config.yaml
num_hidden_layers: 18
hidden_size: 256
num_attention_heads: 4
num_key_value_heads: 4
head_dim: 64
intermediate_size: 1024
vocab_size: 4670
hidden_act: "relu"
norm: "layernorm"
norm_place: "pre"
norm_eps: 1e-05
positions: "learned"
qk_norm: false
attn_scale: 0.125
bias: "all"
tie_word_embeddings: true
parallel_block: false
init: "normal"
init_std_qkv: 0.0312
init_std_o: 0.0052
init_std_up: 0.0312
init_std_down: 0.0052
optimizer: "ademamix"
learning_rate: 0.000771
lr_mult_o: 0.778
beta1: 0.9
lr_head: 0.00906
warmup_steps: 523
schedule: "wsd"
decay_fraction: 1.0
decay_shape: "linear"
final_lr_fraction: 0.0
batch_tokens: 262144
max_seq_len: 512
doc_mask: false
train_tokens: 1031000000
max_steps: 3933
dataset: "wikipedia_en"
Each number is 128 + 32 x the weight over its row's rms, rounded and kept within 0 to 255. Layers, rows and columns count from 0. Numbers have three digits each. The size before them is the row's rms in percent of the matrix's.

# layer 7 MLP up, 1024x256, rms 0.0481, rows 655-761, columns 192-255
090:121108107109134128037131087182124151137094081097196128097155160062145159065157060104103165135109142173113177173139166160132174129080108142075141121102121200128144075126091141115191120110084170
102:159112092115166146189166178132157163094116172122086123133137145106085144097126125126175162108082170077108132175192089141145086123040118107076100172099160127110111112118122107157091088132170154
099:161182148157182153089166112168159086114123130199169069156126154149168168152120170157151136114074144130166150118127142153149096127077149119139184180118133198093153153134163138093142125166151111
097:143157163097083146089183088134101141123178162127151143128082096093106169124130176173097132115130152103115124164116124167130153174091160071059170188145111157139145154088154105132153107125153129
097:193107156137102134117115115133143180176115196125180166134118156122076147117138142108104131099144164111068114103073137104117105170134107055060093125135145099124149106091108083115180161143116115
095:131105086117119143123067097103126147112160134133134063172112124174102115140102139127108147142122157065160117137159159135108110072161095135142113212157142090100197145075155138151164076105178123
101:106097140139118105118119197160098147123115116109084112201095088111110130139097166075165102174125147063181099086042148102106150104129206126176134126151176126148189131125107147154110137168133094
111:088146099152080153152091101126148115136106139137136179154105092100146125090149113114158132162105102076072236177143110144124101143090110096143176119129155159095143108107136146145200140100138127
103:110139075071115181102138176142114103128146103162113117146078164175120161115178136047109103075130201137081156127150112091121126117104165092101055138131140098126127161161083126116062147120129153
105:168178101108131119087106220144135195134062110061119136130137106114102156131146057154156160147106144133147113133136100111136086115104143096121077087173117122154108117124103133075143155116116135
106:166145128106132128112079140151151110048158105135160181146120096139171045076149101105113169136110162096141162112141143181168168143173169088142126155188112141101165129178107153113110153118112126
099:152169148156191204158144139125130156154142156137146137127067088146197175117163124135135163119187124193126135123144157157181171142061161144076077153114142088112131117076084154162109064145129161
102:069125099134151153081127118082137150099158097086217099152106168185143084146111125189170100186138177065145144068047138138097083109135145116119133113113177104107122196140078125104184114134115075
089:129103110138131147080107138114128123130116107164059117125110132143128173133135170107098166111172134113128231147095144191145165122125125072122106116156150099138103173132085119112118119127164129
099:118095072129162157099180122148118111121088139095134070099101102137129091076126202141133192066106151154155163164154098164114139143154150161088111126128133080125127158120130055103154196155182137
110:120108135139155148111148125147134185107160100141051108131058120061202077148149128082160122085114146100168087111142091098058104125119128147105116106154125117175133170133166159113088173154169140
104:134171079115072123108139087064137108124126137131168120178100144119149192051122089124175115157171145085145129119129132099193164138145128081113174135113111175113139072148067110050111108148114181
096:109062169106154168168183134137150087069117086139089124182139155130123148092067133077114236118115116115152137120159060106117111107087142139153098080120097109161172122139114093090112104116098130
085:182128148109151130148095109173159123106080136075210119093140118197155133166116146154140102132079161152128158140077097092141095113115139155175048105125126177123147101114126154151116108122168118
070:186153122208153096102122095055176083166151086125171109137171123191087098077124123129067096048135137130124133125146071118132174120130125124114105179092109098122139097146096131103144152147160084
100:124178107141194176105157121110120172139106075146169129135076139115137171143149089109112131068078139074122125121164130148124109152122156138146162155138138070116131175128125120188118094154184113
069:123088145155158141133131163157123143148081169108129064218121096117154175141117150132113124087123181109186182124174159130188159106077156119144126131127089113108105200139112126103110165168140091
104:178107121100137086091155140166147156104106166100074137158083125110157137131160178134115130202116202081135130165152197130117135103116113133083089195138128150132094160111110116145085088126168198
103:095108155172177100156128148162139141159144137102119083165101088160196104108161084121150157119105149151229159145096163094139154113131081056174168134146187099063071096177124126112131160117137073
102:146128162124104161157155150086162174124161146094112136142102136218145110090144127105177135117092124068102111057089074085128161140163092150110212141134178114095124135149118139129165117141191191
095:123075087133095060135164112174207135062146115105134135148063105100104099113128126086149149136125133138131148112137167110178142129104143129135132079112119163126087181168111125109175162134110087
105:178139183110131104122112073165118077125138129135054148184093050144091180100108165156159111084122127101103138088102121164159172149117150098117116122119114169112190146117109092050182190111148077
095:117157132118172119115132063077116144151115191106076108104147118124164101125160140106161111130163146066115169172165154086109074130131084105151169138136161121140127143092126139122077129135147109
108:129186141108205160115140074148150207146136154130079155131110103110102157090158190109125155117111180041127102146119117104111129113166085134208141142164122119103095140122134157146148078109178099
095:136130019134123117079113108160140143072140131140171127165089095137097167172145134092171179054157159116124089146161138140063079162120201130094143107110132096102132087125146177129164156142138124
095:111140178164164140091080156195105131127110172199151138152103090125179119112143126128083148151140123155135119101165115143098109109213185115157149124146130100157090133147098117159131146140135162
102:140122177104143112102171147151160123097126128048094083144146168186108185135151143141140139135134119137121131154095165121126130110088097160127159097110174155092112128101114126083091137098131089
096:134188166124164159094123067154120167107105094111055066081112118095074178169116159102104157112138126106105101100120158176132124136114181160152122146131183135120169101083120143162123112157129173
106:175147110066100156115091124124162121095096139132127134130108190146147060127120138140094116074131120116101211171117068136106096077109126164143114139156129155098142152101132087160136117121168099
102:121122176192150108184181161184113132150119171133077054104081119177120072131088139129123118152153152134125126112121084124096104098114167101133125102200105155098147134083145208104096148133131138
100:172165079133160171134066169160075123046098154166121093136065114155119103106158149105136146142138134135133131186135155184065075134081078060206178143143121114095144125104091136075068082193155185
094:173085155099160135021166095103152068176126093119179149124109204119169173148128113120144163154089141099139149110106117126162170147180131102091141133160157098119116145155154096137145127147150119
119:094091152153149195135085087185138118175134151106120099144147112134106154145131156097202172068108159082035143144112113109140181159132169122116129149097167116096076127177076120130119106128082105
109:146173098110121112173098119131126101169116112152149190103076115149209120119187079067175150129118125038138126127090160101072171118086114118133068110133141132135182098147121212118139104149079182
096:149149135109179131120129189194119165114165093156149104129117138166114155108125044111110136121066137069137113091085084104098112115113117116129129117119140144116053159054072125130114176157165127
083:175112096153131165155105128126127130074153094128107070100095157130108118157142146102153158111169094154128116148114116096157098152122095134113161143114196150196097175102161142090116150160191130
112:103185146127160116186138138143112142013114136176132124151097098195130159117160060158154142102182123163117161150076080121141092176141140113111194094132129131121103155137081138172146154166128132
091:161102101148124109163113142168086159164112101145097120139126103152098159122178149154111099096137174096159150151141133109118157143089108105119102104103135113102138171108117160129070118099133128
094:162109172167111108126115125145147144143147148156096142145112142180077114082114091118156116096141145156158115052136173134136103098107133114152125167096168161089156123129163134098171146134134136
093:202059147101108158122146134092049109083147130124058125181115122160151101155143096153138164100102155105107136182167141159125148169072052112092097144191152127153142088192094102085088196109147043
101:125094112136163127126141157163095119100119132136115110125135140087144159108149153091121156140101163112116106144132132072104176079118170122088141136147189151127082158084143091136114155092152125
102:104136026129115114098126154144085135062052134124194122193129117132155150083186075108145166102205178170122181177155169104133177072124115103158094067109165077143121099160059115108169119123156140
107:110147138147181102190060158169139158125149078129120167176071149137128141055135139088119176129120126067152072069058176092162121150144158118103144129137113132113089143132079146104172153166127149
094:166126053154120118133164126164119139102079173134181089132105063164135114107097069123075166113152137145145147097113131124090080143091131139080119161125127138048152101120104150109156166153103123
102:143172122136196167147119117139090157070167149099105140118128132149116104097120132068145104091131126106123116195111129135130146121115129112134118126178105104122095111104076122142109116102134080
101:117101145112141172184061157103100125130114129066162130206116158112132132195126148110106156186116099102115129042114057097159122177153122121137147191131155113101138151146106102128083112172089185
105:133146099190133168102059135135142156123106100155159121141141176114152096118141137074108187165160159082148198116047102113094113116086187162117123144188172159130122144125070080132127091110166066
105:131185104170136129105157173103153137103123176103133155166138146127194097099156147113132122100127161103086108102113159082110203138102138119136129129143143100144169123077054076178134128127186117
105:144139140101144131086099157183113141105097120139176125134105133187196124153141101108149134187159118116147110112125146093141098069121117109166174109156108112192159171143153151140183123082160143
095:118110116147141153142150130120152108079045112133180134170098111099220113108169172128089168191125116074164119137140165122093127137104168065095152133174164122168156139137132182134121134109116095
092:139151085119089135061112105099107104082180150157175115135090111120123104055107095125128137109217150105150196185148108137092190069115152154102146151117094069114184117133149173091068124133169132
270:099140142125170193113137119149123140151075195157173099187117105105111131162172122099186188122116201079094180174143179143101169096090144085152107146138171127093118136146070132126095136107113166
111:097088116105163139158138130201157062121075104187102099155088158113113095145142114075194109144120114068147117131140083141140134053098118122170164086127158142092157109126125208088116120131139121
089:129115070175142147121087113142097162111046151115089104134093186116142148066107067087169121088146094149141162060043130132069125134156107046172092123172188101052094111133143134116098198152133152
106:104062096147168149180147117154188128132181117157078111148082104137105124120119133064117105129144141120107100081100148106127080147111166186126094114162125115138132102189151147154106095199133180
097:170071094149097150116130101161105199155108138139109151128165092152142109106128130083107174101143156145109123101134205053089092109121129101121149085149122135105144104158116151067100114189136094
092:066130134169123152072176116072078205151156099143086157127125113175108158134160128096151119137132138106086130135121080145140130093143130157137103127139205123162150142071131158093117147196200177
105:126104150123135166116130095143108119066122130160129150163146070149135129133160097140106146116164172092194106161093088094065114101143167121179166106115115132112125112145096150062146106140145175
088:133139134141140144144154145156141165130124111109131137117055219142172189093140151113154126197101122079130170100056086177136140077143142156129136136067169143110073182165157142126140181120120129
099:168166157095087146109163194158116160136138207160159120128131102125112128083121091131110140144171216042119157118115087097130077125090135083102114141110184066060097117098094161120136124087117122
090:083107111113180152166146137096163118075121153095153158153136109154136157130074129089115174122201111147127146133109129072073172140100155121145085084184151140163174087187068122175089107159124154
113:151183085182145162130184084133138112121120111098077122138074112139143068097193207138119130067120208102119190222164079131163084164162118109122123121162115127126127109160150133124117128156141111
091:137160099176155155075120093227135139103123141082107126110138140106206117115115173146125103088137121140132103100091098097144117089150179112166171124152183145059128144082157132047108106151132109
089:164207112127148066138158090161148131104126107119169104156106147155107163084081116129120160114119152104117163098117124129145146119111119095122094084169122170147148089123118139096038134156120140
093:090105116122099172161092082091109126165109145148128068159119114167100105145117124113181143126133153137179145089190080159162201117100082141105138133138125172162155116102163095131139115220184126
121:074079116117105134110064093124140153076108167162133167186112132201133070148164110079205104108124104104046077135103149097059173142103161069151126131169140125100117175093122089145175082138113182
094:162132137133201159101150131142121187122140105164160101131122070127127185131112122120097117081128124117127218131124141133159139142146160180082092100113206092110124112131166102104137146163168160
089:098118050110179123134138121113118109155134132077177100097162106160168074126128132128180210145094139138184147165084095134096115129069131124122123112096124107115100173121153087177108186152116046
097:050152102127100172097089119177119140113138118089113116126119114154126151145088153110162120165189110185131118190078104119178149136152168117140190046123092099165089131149122156126161123138116092
092:095184072113141130127127127102087142138118167123117192132089118196152168129150119098126119080130101119103173125146153179144126146137155154128082074123109160142159124167114134096115087142104115
088:133106143129164161145111183142095135095130163143073141131176034110050093175124086142138132060192145174180138135186216106115137141099129126084101148214150103135144141106104108129087112137130088
103:090175097128181156111144139170120156083114149162102135130130126164172130118101153124190137136099132118109118154158149108103082164159104157111211162149145108107116159058126193117165138179127101
104:136138146153180171113069034099113174112172125148190100115136090098131164039212183103110135145132123152156169169086122119165129121152085101133140166156156140137172139127005147112149136107114199
102:166141082163167161127183142141130177160114139092167179198122135098136149148109156081140177095151123120125129147159133062110128127140159128093110117108100098033072130068097116120080087165142122
103:057096136116080117153084126213130113146076136156144135169101120210158140102166099060180113123179137140119105146123132130135158139115116153128144090120138127143129109095141093073107130117120116
108:114121106134133163122118110115147137132132119202115187180169134139101171104097119145139137132135113123169201108135121150159122103099113111164127212097159148109140157122099117120128094174120105
084:124077071141103175088105125086099157111134124144166151134117134209109124138126124112111166109148133116076113070109140125089158100149135150132133074084145155087129149094125121058070154123184174
097:090150103151215145122127112155102149183126158083140105116140143193154105097099105126155119135153119139142108140184079148134138150147174136159118162165159094123180132124099105135077125142175082
097:122135157126154108084134174142154145083142171168189156134070126128095142153169127133156127098111091095073156121096142162093160165103164121142074135140155100158124123072096074177089144173130126
103:119163165147192172074151171181174127107135140099090142143105158141118118135130090118087139129110196117178089068190128087169148142114148109168105202185151163100121116123114122099161149200129102
100:118124111160162158162122112120101154131084154105170112110119102065111031197142124102115141111202164048119138150107162064131124131102134142158129115127103139156130144141147133126145130102079173
090:168162138201063129133122100130145116173128070124152140149127124150114169116128127154137124144155110142143064110116157109151134129063137148121059104150132161119128125188141156110168165119169127
095:128107157163157151110132118167133164105174136087138112147135101172139161147130090150172141076156152137155061148123189114090192159079144090106073173207105147089115099090131109110177115120165099
095:173255127168119164159110137124157177184095088119141102127140161165130158146152073150096132109084127098096148102117116128155131142056091169127121114177164084089149156131105134107083155201162141
092:150121131125103104097104100139124075114137104183046146163098115119113151116160125114143193171107204096170182092171155125130138140146089069110198151120134097134115193118069162134125122107132130
093:103129025107195157165158165105121120082111114066126113135065095115100062105123152116108162107123156085179155097184141185066103128108137159159056165083141126155142138102091092078100200147146167
101:177101163121163150154181178104147131108065063143075130138044155139129195162192114103184116121100133107110157136165102151136135124098153101119165129152105112088107122101123129124116129165137165
111:116100144153135124090113107110120099062178117136100179168092109188149104096138088135154149142131150115173156146125127099142141110066107094156156108104148109167165111080118139156191186080092119
105:087144150178152125107217118119084154154075143152075098116095135135196107140141101125175103163132102158127189164142133125155085098152240080151112117183137092072126158095082108085120134179163123
095:153122165110088154068175113135116158119215147130149136153121160183153216146136126097148128140197145138116158138158132129117194097097144163107076154153166096133102183128135113107102151157172157
096:101132107101133119121164094162125176129141132106174105130146157129174143117066150145142114145140158095130129048120088125129186121132085162144181112134172097136131124146087128128184127109128090
097:086156125150119110100143178069121193169137109093158146128098089163131125113162069159153169092155116127127119063193182119092080112114129121055089102144118180106090132113076151107058131183122132
098:143119128089152117104151147152123164160117178116087103133123081139102168114147129163136141184148139097205147142065124161118119165057108144121139155110133123117044120130119083114197175123098071
111:108072117107173140107155091164104168132139082086090149166105154141149120132135151153156132114102099105156128185130123178137133107122148177145132121141157067099150130108133136173205119207085123
107:072122134150106133071125094166144163064133166178135177124140107163121134094109146147155167109127138096098132141089077152153131137136107091067167138168126217119166085096156123125105112091160154
111:133070105150099126159117062114143118113132146149169055180081123102134158131142101127132132144173126090157154108136116119106159098123100107146177105161152133093084133144126150100126086117140096
092:108161127151153180131160126131105111127146180112117152123117126144162150134126107103115151104166185111101153165094127133147146139051101115120173095167132157117044135077145138144141114172119133
091:149044098124099122075104077134139158085112060105171112127127095158098112092144152165160125157155120164177101193109108096138076105107169085123172133146170175132107176176156151045110131119093158
087:108132142111151101089142154103110159176171117119202101144127171128071150133134076195168145130081147109168130136061114138154181147108118164135101124128172093127161138104081159155136132221129117
103:125200119118144143108128082136104118116112174134164155139119155139081128105099121135115105089096149125109159162146105055129122093132195102146155139107177088067144151087130117117123133177199106
099:175091138097172159152133108146143193157102158190116093140162178171085161118119132139099173115077139117114157093140117152102150146118095127090153163138176138124188110124146077125125139191119150
094:157058061138110138100138192149142147091115123110129126124129145134118140083233124099172116117156107168147161138160137087130135183094149109131095122110110078161135114139048133111097083147168137
# layer 7 MLP down (transposed), 1024x256, rms 0.0332, rows 655-761, columns 192-255
085:189123109153160132173102194097157146061111118124073085197121137111128100142087168108168120130127085070138135160173116115088087105171124141080131138171077058122130174103124159114125127191124172
109:132114142118041148128138123123142101142113150137100145124154109112205082122123092092106146180150108046091098156146100147128161113164146129213156076165120106159167129188074113133143098149148120
092:110102136145192134144153126138118074165131138101155110144139126152096146064116114087140129132156131129178181154093153118126126087148104143124166094133110076117154138111167117157117166120098114
095:156126126103118158053122176072098135165144191101114151140146135141072058136122116149088100114135105158082128176084112104165148164116091177054129155101133190154085166144133103093109140172109089
093:087150096178074103154173124115148145131111075145130145175080144113124140146156083131149139144107209108094121086122146086148098093124232141113095127147148106099136119141149145212081134135153198
097:117114094115192062122157189094143114102131110159078171128192123123145090092190102081092161141176139104097171072143118130171142122096133103087139139084127086158078144116094084147148107128098132
107:116112166136138127138149122153117158104142112129141100133161051139125162129111139153097157162144165175133060083174120150106123143137095089101116150164139154098089163134126096119108120097203104
096:156102122076091107170108162137146115118160081187141104148113137149143138125082123096069165117098162176092068126137151105129129125118109137141155139116133166169152121080131163145103068101158109
088:189149176137099105124095086135199133133148185124082164084179103165119127177157130130161152094128180103123144133163120160096132114135084144139135118126114118113121164113122108174146090059162108
115:114114109151096062101102111149136110112155141066211072132127163074147158121095169087142084162164119188091131157157143145129126122130079054129117115151140133164133127129056159116090090149155167
117:067150154115184084102100141148171132112120114122138146107088151139119129171091103165121084131116120084132090113103128150122160168150165119074186139131118112145190125155153183110119155057112135
106:106095136133199172115148110171150131124161105118126115163172148136147078132073125108050132121191168071105131189110092135088153086137101135142163150173084106118093122100090138150115064123161108
111:088127192161127071144126141101162149139135176127177108118144151148102109181144150074151164131171128150181080142188120101125161038154143177190170113192118113095141143121136070059164102087195142
082:068140140124088204126153151135119178166136132059093139123104138126131109144109146094100130109110123126162137095128174138169138127169107184094061106121110125098167148081158146106182129135107089
088:146090104155174176099135153170078125111125163142165166151161134167121124114174094105179111142083105140112159202104107125123115150135147155119155101100096101101114153120174164115134112091065119
117:087156121128085124163113119126123123112091071094161110091139106097160201126122159145119105087161181167100061095087170081148115093138099114131122147154180175149101144080196161182108083146164134
110:167165048096130127129110140193134136083074094099115185158071132087129130134158144140143065113138115090150091087162141132152167165165155117068124048102082158124141161100163135139161133213132124
103:169132111168090120211124097124145083183112198104121130090138126107129133091126142131181138086143101147127120101080172121125042139130127149147090149116096104091179135149150156188116104145107159
074:134133113142124165152127103103111139196147109059161174133161134149136139124154160135106120088081130109140143161159189124151110161135135105167033083167130145115158122074159144116176128144115160
059:148128140117129182153146128155146176096082126176111149226098134061110127156140177161155203126105208107125125183120146078135141097093104097133144116223178121055132157119121108127091114147080135
091:058126150178144188106118147081146116135086098064157092149159116103118165116130062106105073189163128140116132152088183118127142123074120118139172169100165149151165102132143178084155092105124140
049:113181058088113119145119116119167100109124134154055116052121163172170112125121137123128141189166139112107131134148133060099124106139150157116097156163178132120162088118098123241090134127086088
108:166055119057109174119132141099138105110080113140086135168109143126151129126087096098113122117090133199118146137079150123144104105135098081183148141087115104112130119202131174128132049078146043
112:092098135106109137097172176157078096167124107157142112110161217117077123073102079105163167100137115160137134140114149117171212208086132139118129114077096142122114152152149146148126128224095138
114:086131074104102164072098186144119154157105169078164090123112157156081139129170108089176091105116128104111109131101131073206154166142091176114132103106149069107107075129124110048162149173195127
091:079085158123076132163079137148084104143184134136096171126147119153150139055115165130123121090078092131085178167114183153096077121153156126113085117090184142068108138085168067155125101113093173
106:143120155073146126158133162167093143119136087121146096117084140138090133155123099121096105119103164181149120171074092146124126078176108088088155107085156202130180111183093108144121054163159139
098:126155131037154148106112142117130091130202113151125113187099167133122093150152119149191151118167125200187118086121150115115098110074127152148147135111111132135114113074117125165172116172095125
125:103133159078175126149120088137121132104092078134135105147144153162057186093089179150143112156150208099162098159101102057143176146152077173113175084186107107120171136133113118121098118132055152
089:167099140091123166136149099062159106145118172135132079177104091137118158097129097093122144102131120192082154152142172158129162142139117103185130145149142164165094136129141119122140157122108120
096:069136151119144150082108123105157146137106086153087112149150135138122159199141156123128130121106154155115124073158170105099102118116195083160125175123053186050157138075101127178134114122188169
080:224174103168133176116141143144129102155145074140152135133121108145125130121188109123156106091131130153066133127181106140131112136119105174135102119118117076144143085106116126162127134071105096
101:070093132150102145116131130125153117127170135078082071086181096055106147135133088118129155116179111143096093131180106148150108144077174080117153111098082104109094131137103129078144131151130152
116:154107189137150109114156173131077164143117138084049187125137159184102176075174133157151131174132166168120156152149185137153118111164112149145140096079101112148187139135064077116103110082089138
105:097141088101095094122167070113153129143083155132105174085109107063121161128157136107094094124090176091137174115176097112173153099068151085103110142161161114137076148144131137153154124098189161
104:155130090092125136131131107156115137105105062140097123184145092153179107087087166164124166147120165133072156123131162148104163066144173139189194156160133139057194154099121123168162116133117134
095:150154127165145083193126147130169147183096172132122081092151168110165086179193087096137159104143090098163140174183154098173140120119160073127166048079101113179145136024095108159157123163070081
078:142107125113158228158111111127143105150136147117163102146111127145130150132134138104225090176089161108088132157091110119097156134176134094141128123121123143116124147122086143126156156022145124
100:142109109150130178068127090158132140100093187102078145144119172106109102151090171174047122123125153157081139169213116153182079103176160113114158127133128121116119128097137075116176108140167105
103:184089088218118118167118095092154070143074108110121183131119111149105134164093113152149095120126122090201146101111135112103144102103012133131155162165149070148151133112144103081140107089144052
068:147126211131170151134144133108083084190125116158167136149131153167162061096080111096113110123114092052094165083150158161135092165193159162115123139120136117065120123159113137158136132118116163
125:149160123151098117088128135109130142169193161081111143164194116091173068131058106124142218155182175151123074096125122146142135194162117088124149130180109109091081170151173103137133097097166161
091:188126117188121100174144097046127152087157138143185147128120080087088100144093105144154105156143134166140097123134121120136159100159113142192059135191099083138164106176112136097106150108137137
093:080189134104145141149107121136072092157147105099155162143118075128141096161141145101104148176176163182143121108088129140129106095154134158123165104161105080092120141144110111146141112165148127
083:127105146148088177175075124192144101150111142104114123129210101142167158094151134132067151086139137174141139121118155139159103063146159071150164140121099129173170159094132130129185109081153098
089:183140165151069182139093193090136099094164139188170107138141133120064159121094098120062152104194148132060106142135113133107124124163132153147082173118095126154133114086122150114172142146121123
114:079091113110110129110117137138113163116178108140142145129122140099083107142109190153174163132153119171127125076137085133159152200110120155138088122088126108107161127179108127192167116113090132
118:081115144126110128144115138208135149128193137121154102120116118052141139101120169168079160127085158081127150119134105111110109088128090149133139126072110154153165083189153144147117151143129164
088:163172177196113130100124128095138186119130107062117121183079111112144159102134127077083179169123215132162162130176067181111172105100109168129073144137082086152130102140146139092100152093174077
114:126080161143113111147116101186140137118096155105129154139150137136135116154087062131159125147178114107145106086112153090086080178148127122173109141099122174065119052118160133111105102147201127
113:153110150179069120114136143122085102107143129131103116134166168137165136107125128152143222116123115119147131168113155090093086126159115148141123151099098133125124129116151173097117112110140110
120:134092089184135139123059213107204165122123134138097139096101078149174142126140128142127122117092144114107212121121105189080112144168125105171152128134157107107105107135110109142181125145198100
121:113113124114083138139128093115100119157126098055146136144122092118097146160163140139116088136151185171157096101123076137182158104168097138157123128070088104112113115148136141169125135172141114
124:144120121114158131147148134132131170158169109117099166159130097156135164112162132159156070087092184131138147168143123094138127086043092120111150109019097106075107142100118096121053089090101175
079:174097123113089134195101083139158187144104197151131123148092106171105086152097078133143179123142098154152097145181077129131154123127108129095147189118102112160199091101078119139184161086159147
091:151147130181140059096110109151140117135119112138089115176075144148094116144121184193114110164149140144121126154112058066057144148121140168093112119159147163112174078139124091125144146144194105
090:123131145130131226127115145165137141143105146123173097149142100147141160130175137136168124136133173109089107148112127129131151123116114113176140144130117140131109154139090134098108152017131124
128:112095154146120136098145114116139143087122111130164126124100174119128179092099099112079125158158141079089112069173132144182147080135071120141112201133187114153094106063093085120142098128100157
085:115134106147109151125127124175123118185111098105170203134099113146117126075096128135159098119117103142103159139121159116119182064201137167190101132140107134152139139093112166051158064147155127
113:112152085090172100167138105101136123157087126044146116099144120153067114146115126118146109138092111169128135157135136120115181178098081078075119107174067112102070122114169162163129156079178122
091:127121064100114184094158111091169147107145083137109121134081177104189162113160140152059143161083114104054085146114123137185090137139164104135113112120150127122093128090108133131149109145111138
081:115133099163069117162072177147089120169141125059154113178130139089146112122164147099097107152078104166135149165138154129158113144073137095122079155101160134114077106128131114136177153188171103
135:047171142096104178116091124129106152068128134142203172139157170075151115127115175099134120113128162111129180148139163109143151139118120104140120119146080159081123097119170189193152138096118093
086:106162130102108160088087121074135085150138147126162117098147057143135087110105093156084120145138070141066113142155119130165114149126114112170123141166104107165099137127080122080202109147166087
102:129163109133188141149140172100136140173124134098151127086159149143143122137197146174149180120050105129150099195163111198171122147121149080098111123219109134118145151076183116109110119129110166
090:070120194156154128110097097140119111143127109155141161142118110112167058149050150137075137054145061109167109122139228152141094093101167059111092145178065123116130131122145106121127117187090125
136:185101133148198150144112125147178208098062134173160107137134133132127128132148161078124157131121175115083161118046140125187107066116097140141146090109130108174106128163112116135172140096112152
086:147148160187103088193069212154105103097108203162119152102143130147157102154141148084039173136084182092054162143088172087105143140139078142095140126110142081148186139086164084123124133170106133
082:197098097169126116126102112148119215143088137069116096149138108131141106083189135090185185164078188098090120135152125155118175123132184114124127082087142099132140090142131079112167127117066143
094:152116134140113129127172186124129124026140112147221134098127135111091122169150100110124075098130159166114137161067194093069130147067137101090181147132149109141142119102142220153192192089119150
156:056148123126149083109104177151165095110138133166110144157147113119092154078120148157147128104127136089093145097109111148145159127124172114097127127117143077085145107126180136066206143115123182
091:149109146136103094129105147123141155103127113107083119153154164121102134115164101046146153168096109174126123145135122131045128133142111162162100157031129092097159086126087140113133053150139172
082:142131103128134171136097163122136100137100103163175067099166174137142100117175121125129106155173117163107122097142129057088130138105125098119116140225164128073106168128153113107147103137128121
099:061119112142212094148136049125156201156123149103158088154088122139113106141131122154166139167114091119063130138063103167190129092137079150072109159129113133175124126114113128171074121169071134
090:070145147165139104166111124117127108146081086115073076124158157125147101132141145120080130125100110052145174124170120135100192118068147118139129148087130074127170090160149192097100136094139133
095:114165152150139154104129121070139064156138054141167144105105107163121135127079099101105164100165133105082118167220142079161109124126124150150150142137095112139119147123099133094180072120146110
112:115148117117149134162118176114145076161156163129114119117126100147138116154154127134135108158086118148181101114118180099141088152117088119132088151192050127106141083110138088109082129156173141
109:080163151130163154119153148128048145106099102061097086176121146130127154133132169079167123143118130141128142085114158155169130145125085155130129135144135117125108121113095133148121068088083119
104:162163084139086170143159194108140111084147178175179101075115141089157111100109135146113142088104144130061153151129165155107104156158136096091124113118101128135130154124097134123136171137096109
112:086138130124119124136080067133211154065177121160150150110139102153103141104193110114189111095118154116130173124076129058124100087101083144147128137105124176074135118114128102118146153124209136
123:098127135146112120178136128136129130160116173118088069101116092083205089122177153139115133125135205142125077123062127115121087130151167113130124071128093060173102129092137144123164123142184131
078:204192139139133129119157122174133082165150127135083149122135180118088109115165127121097133107082167094151151163113080144159154141099157073165105172122111126141162141162123110132158173161092163
083:113106102104139096146125112128147160150147087167177107150115124081101120106099127121174114098118080173125117149109092116100137150146106114190147102181116186111127159151091189089191156130079160
103:129144152146127111134135134095164090140093095141174113159157132160152145077136080168183220165117141147137169165159142125130094121099179125164182162135089100154075160129101128168128156147124147
118:158122112146124124131163213190156161138123074122107136134121120203117132129182163111084173068094112151099075171108140088126172120189124162048161141076141109177152121047107107063118127159098091
101:148152172130159149103108174127115115127052150128136172122094143156142178149173205057208099158105101139096166152130142132130130111161081124114164157185205127079169077117092102156125138085137090
077:135126135091144093127134152144129139131054138114174100127129085095110206164082147091196098123140113130128152138112129129092113116206126111110163121139147113093110147162119104122143118174146178
107:096121101180075114111114100132198134160134105082108130150177135127171157066138127111140139132069137065106108158116149106131214115072108144115142166126124151117150117092099162102172134121125138
087:187099134175117200108149095100135124206167141166097163107133144134123088186122146124117163076129192092082109165113138124154150201161141097111202121100128139137102115117113097135136142101124105
092:083140160139080175069146106187124118139135129137144126157081071124146125133215078127105130088080108107148135151129149139146136131162111104139124139112157103129135110160150039045128147137161119
086:117171094161108159125097102177104158147091122147162143122144101142197122112127106100213125126137138162161109173092123128144149145137143122108135118147150139151080142143152104102122113124095123
109:135093110068130173139093131062108080116094129125101176129125163115110125154101118046111175135140164105135141103150158144148137106132171179132118146124132129139143120130079114071137121081142137
124:120106043159123093097127160091128052110101169162112132128112162119135125090146102137142090152078044074138122207141105127130108132112158085151079137154093128172156167164126147105180188170164109
112:041143110117165181103077155120121147180173151174105134082113139099138141106154123107136066082162103168151106145171091103161120157156128122135055130132080152135127140124077151120118145154128150
088:159111154145145152117103108149095119136124147121132103132129100145108090115124180088120141095100142116204130133168178136136149093098089082172134186074105136133153127148127122101136120073120109
098:167091151088111093107075115088134123163115126125155110156165156181176149109179125130110127090207115107145117123097145114147150127134108131132091133083100135112112120164170102116180139144116087
093:140134103140104181151091150134130176089180114133169065157075104057069139076139143105123147166076130101153133132075073129169133141096125130137092103122136128139120115170117123095141210125189136
102:115116120126091154109092113079194073151124108158142080157166123133134136099137141129116098133167167087156137144149108062146139093170169153181103075096125098093145147142149083195129095127121091
119:088089160212085166086125124115139133081117163136176080150151128147129120103115168074136119122171131116131110100151074144137136116117126150139145130142111103077144077121137130122132147098114145
119:158120167150106130117072148113124078173132104101139148142125117140088111142117160102169132128167092139099116113119150148129151171103075112137132216054113131072219127148129142148119129122117129
138:124154088127140155171171139119131137139136081139168164085198094127123092109099113112107135117117143081111131083115130088171155137151186112154099172101159066138152109127145126148128124160121106
093:144127117143125136122129123098155123061116092104166107154135096167118128080134131163143142130117149196102123065082104143094134131096064112137120135170124112124156138099122105141116081205144145
088:112180139127128148142156190186120091162140142162133073138099138147125102137116190124131169116144116077092127158115131065160142165221158104144169113137088082125178131113121103200066094154086076
077:112120119107174148159188094135176100089112085149133156127154129107075160121142107152118198133144133150140160117235159089102063123149090102090071131141107139155110203104140100115128142071084094
112:067109126166091143173136102144110104128170128115110045115092124153162144069187097102103169098136185123111133119140142157156080059145172127121168138185091133144089153140194136090128119172174080
103:106094129088106169151132144113116105087141153090095154162151143103039137137140115115114167097090133148141106171134115157128094098127138108140096111130098111181144127128139121054142139186140120
095:121179115090124116162148157153103132091137098183104164119156047140115072155128142111148128135132140099108103174078189118115130178110106094102185118168099105104101120172112104164154056137087109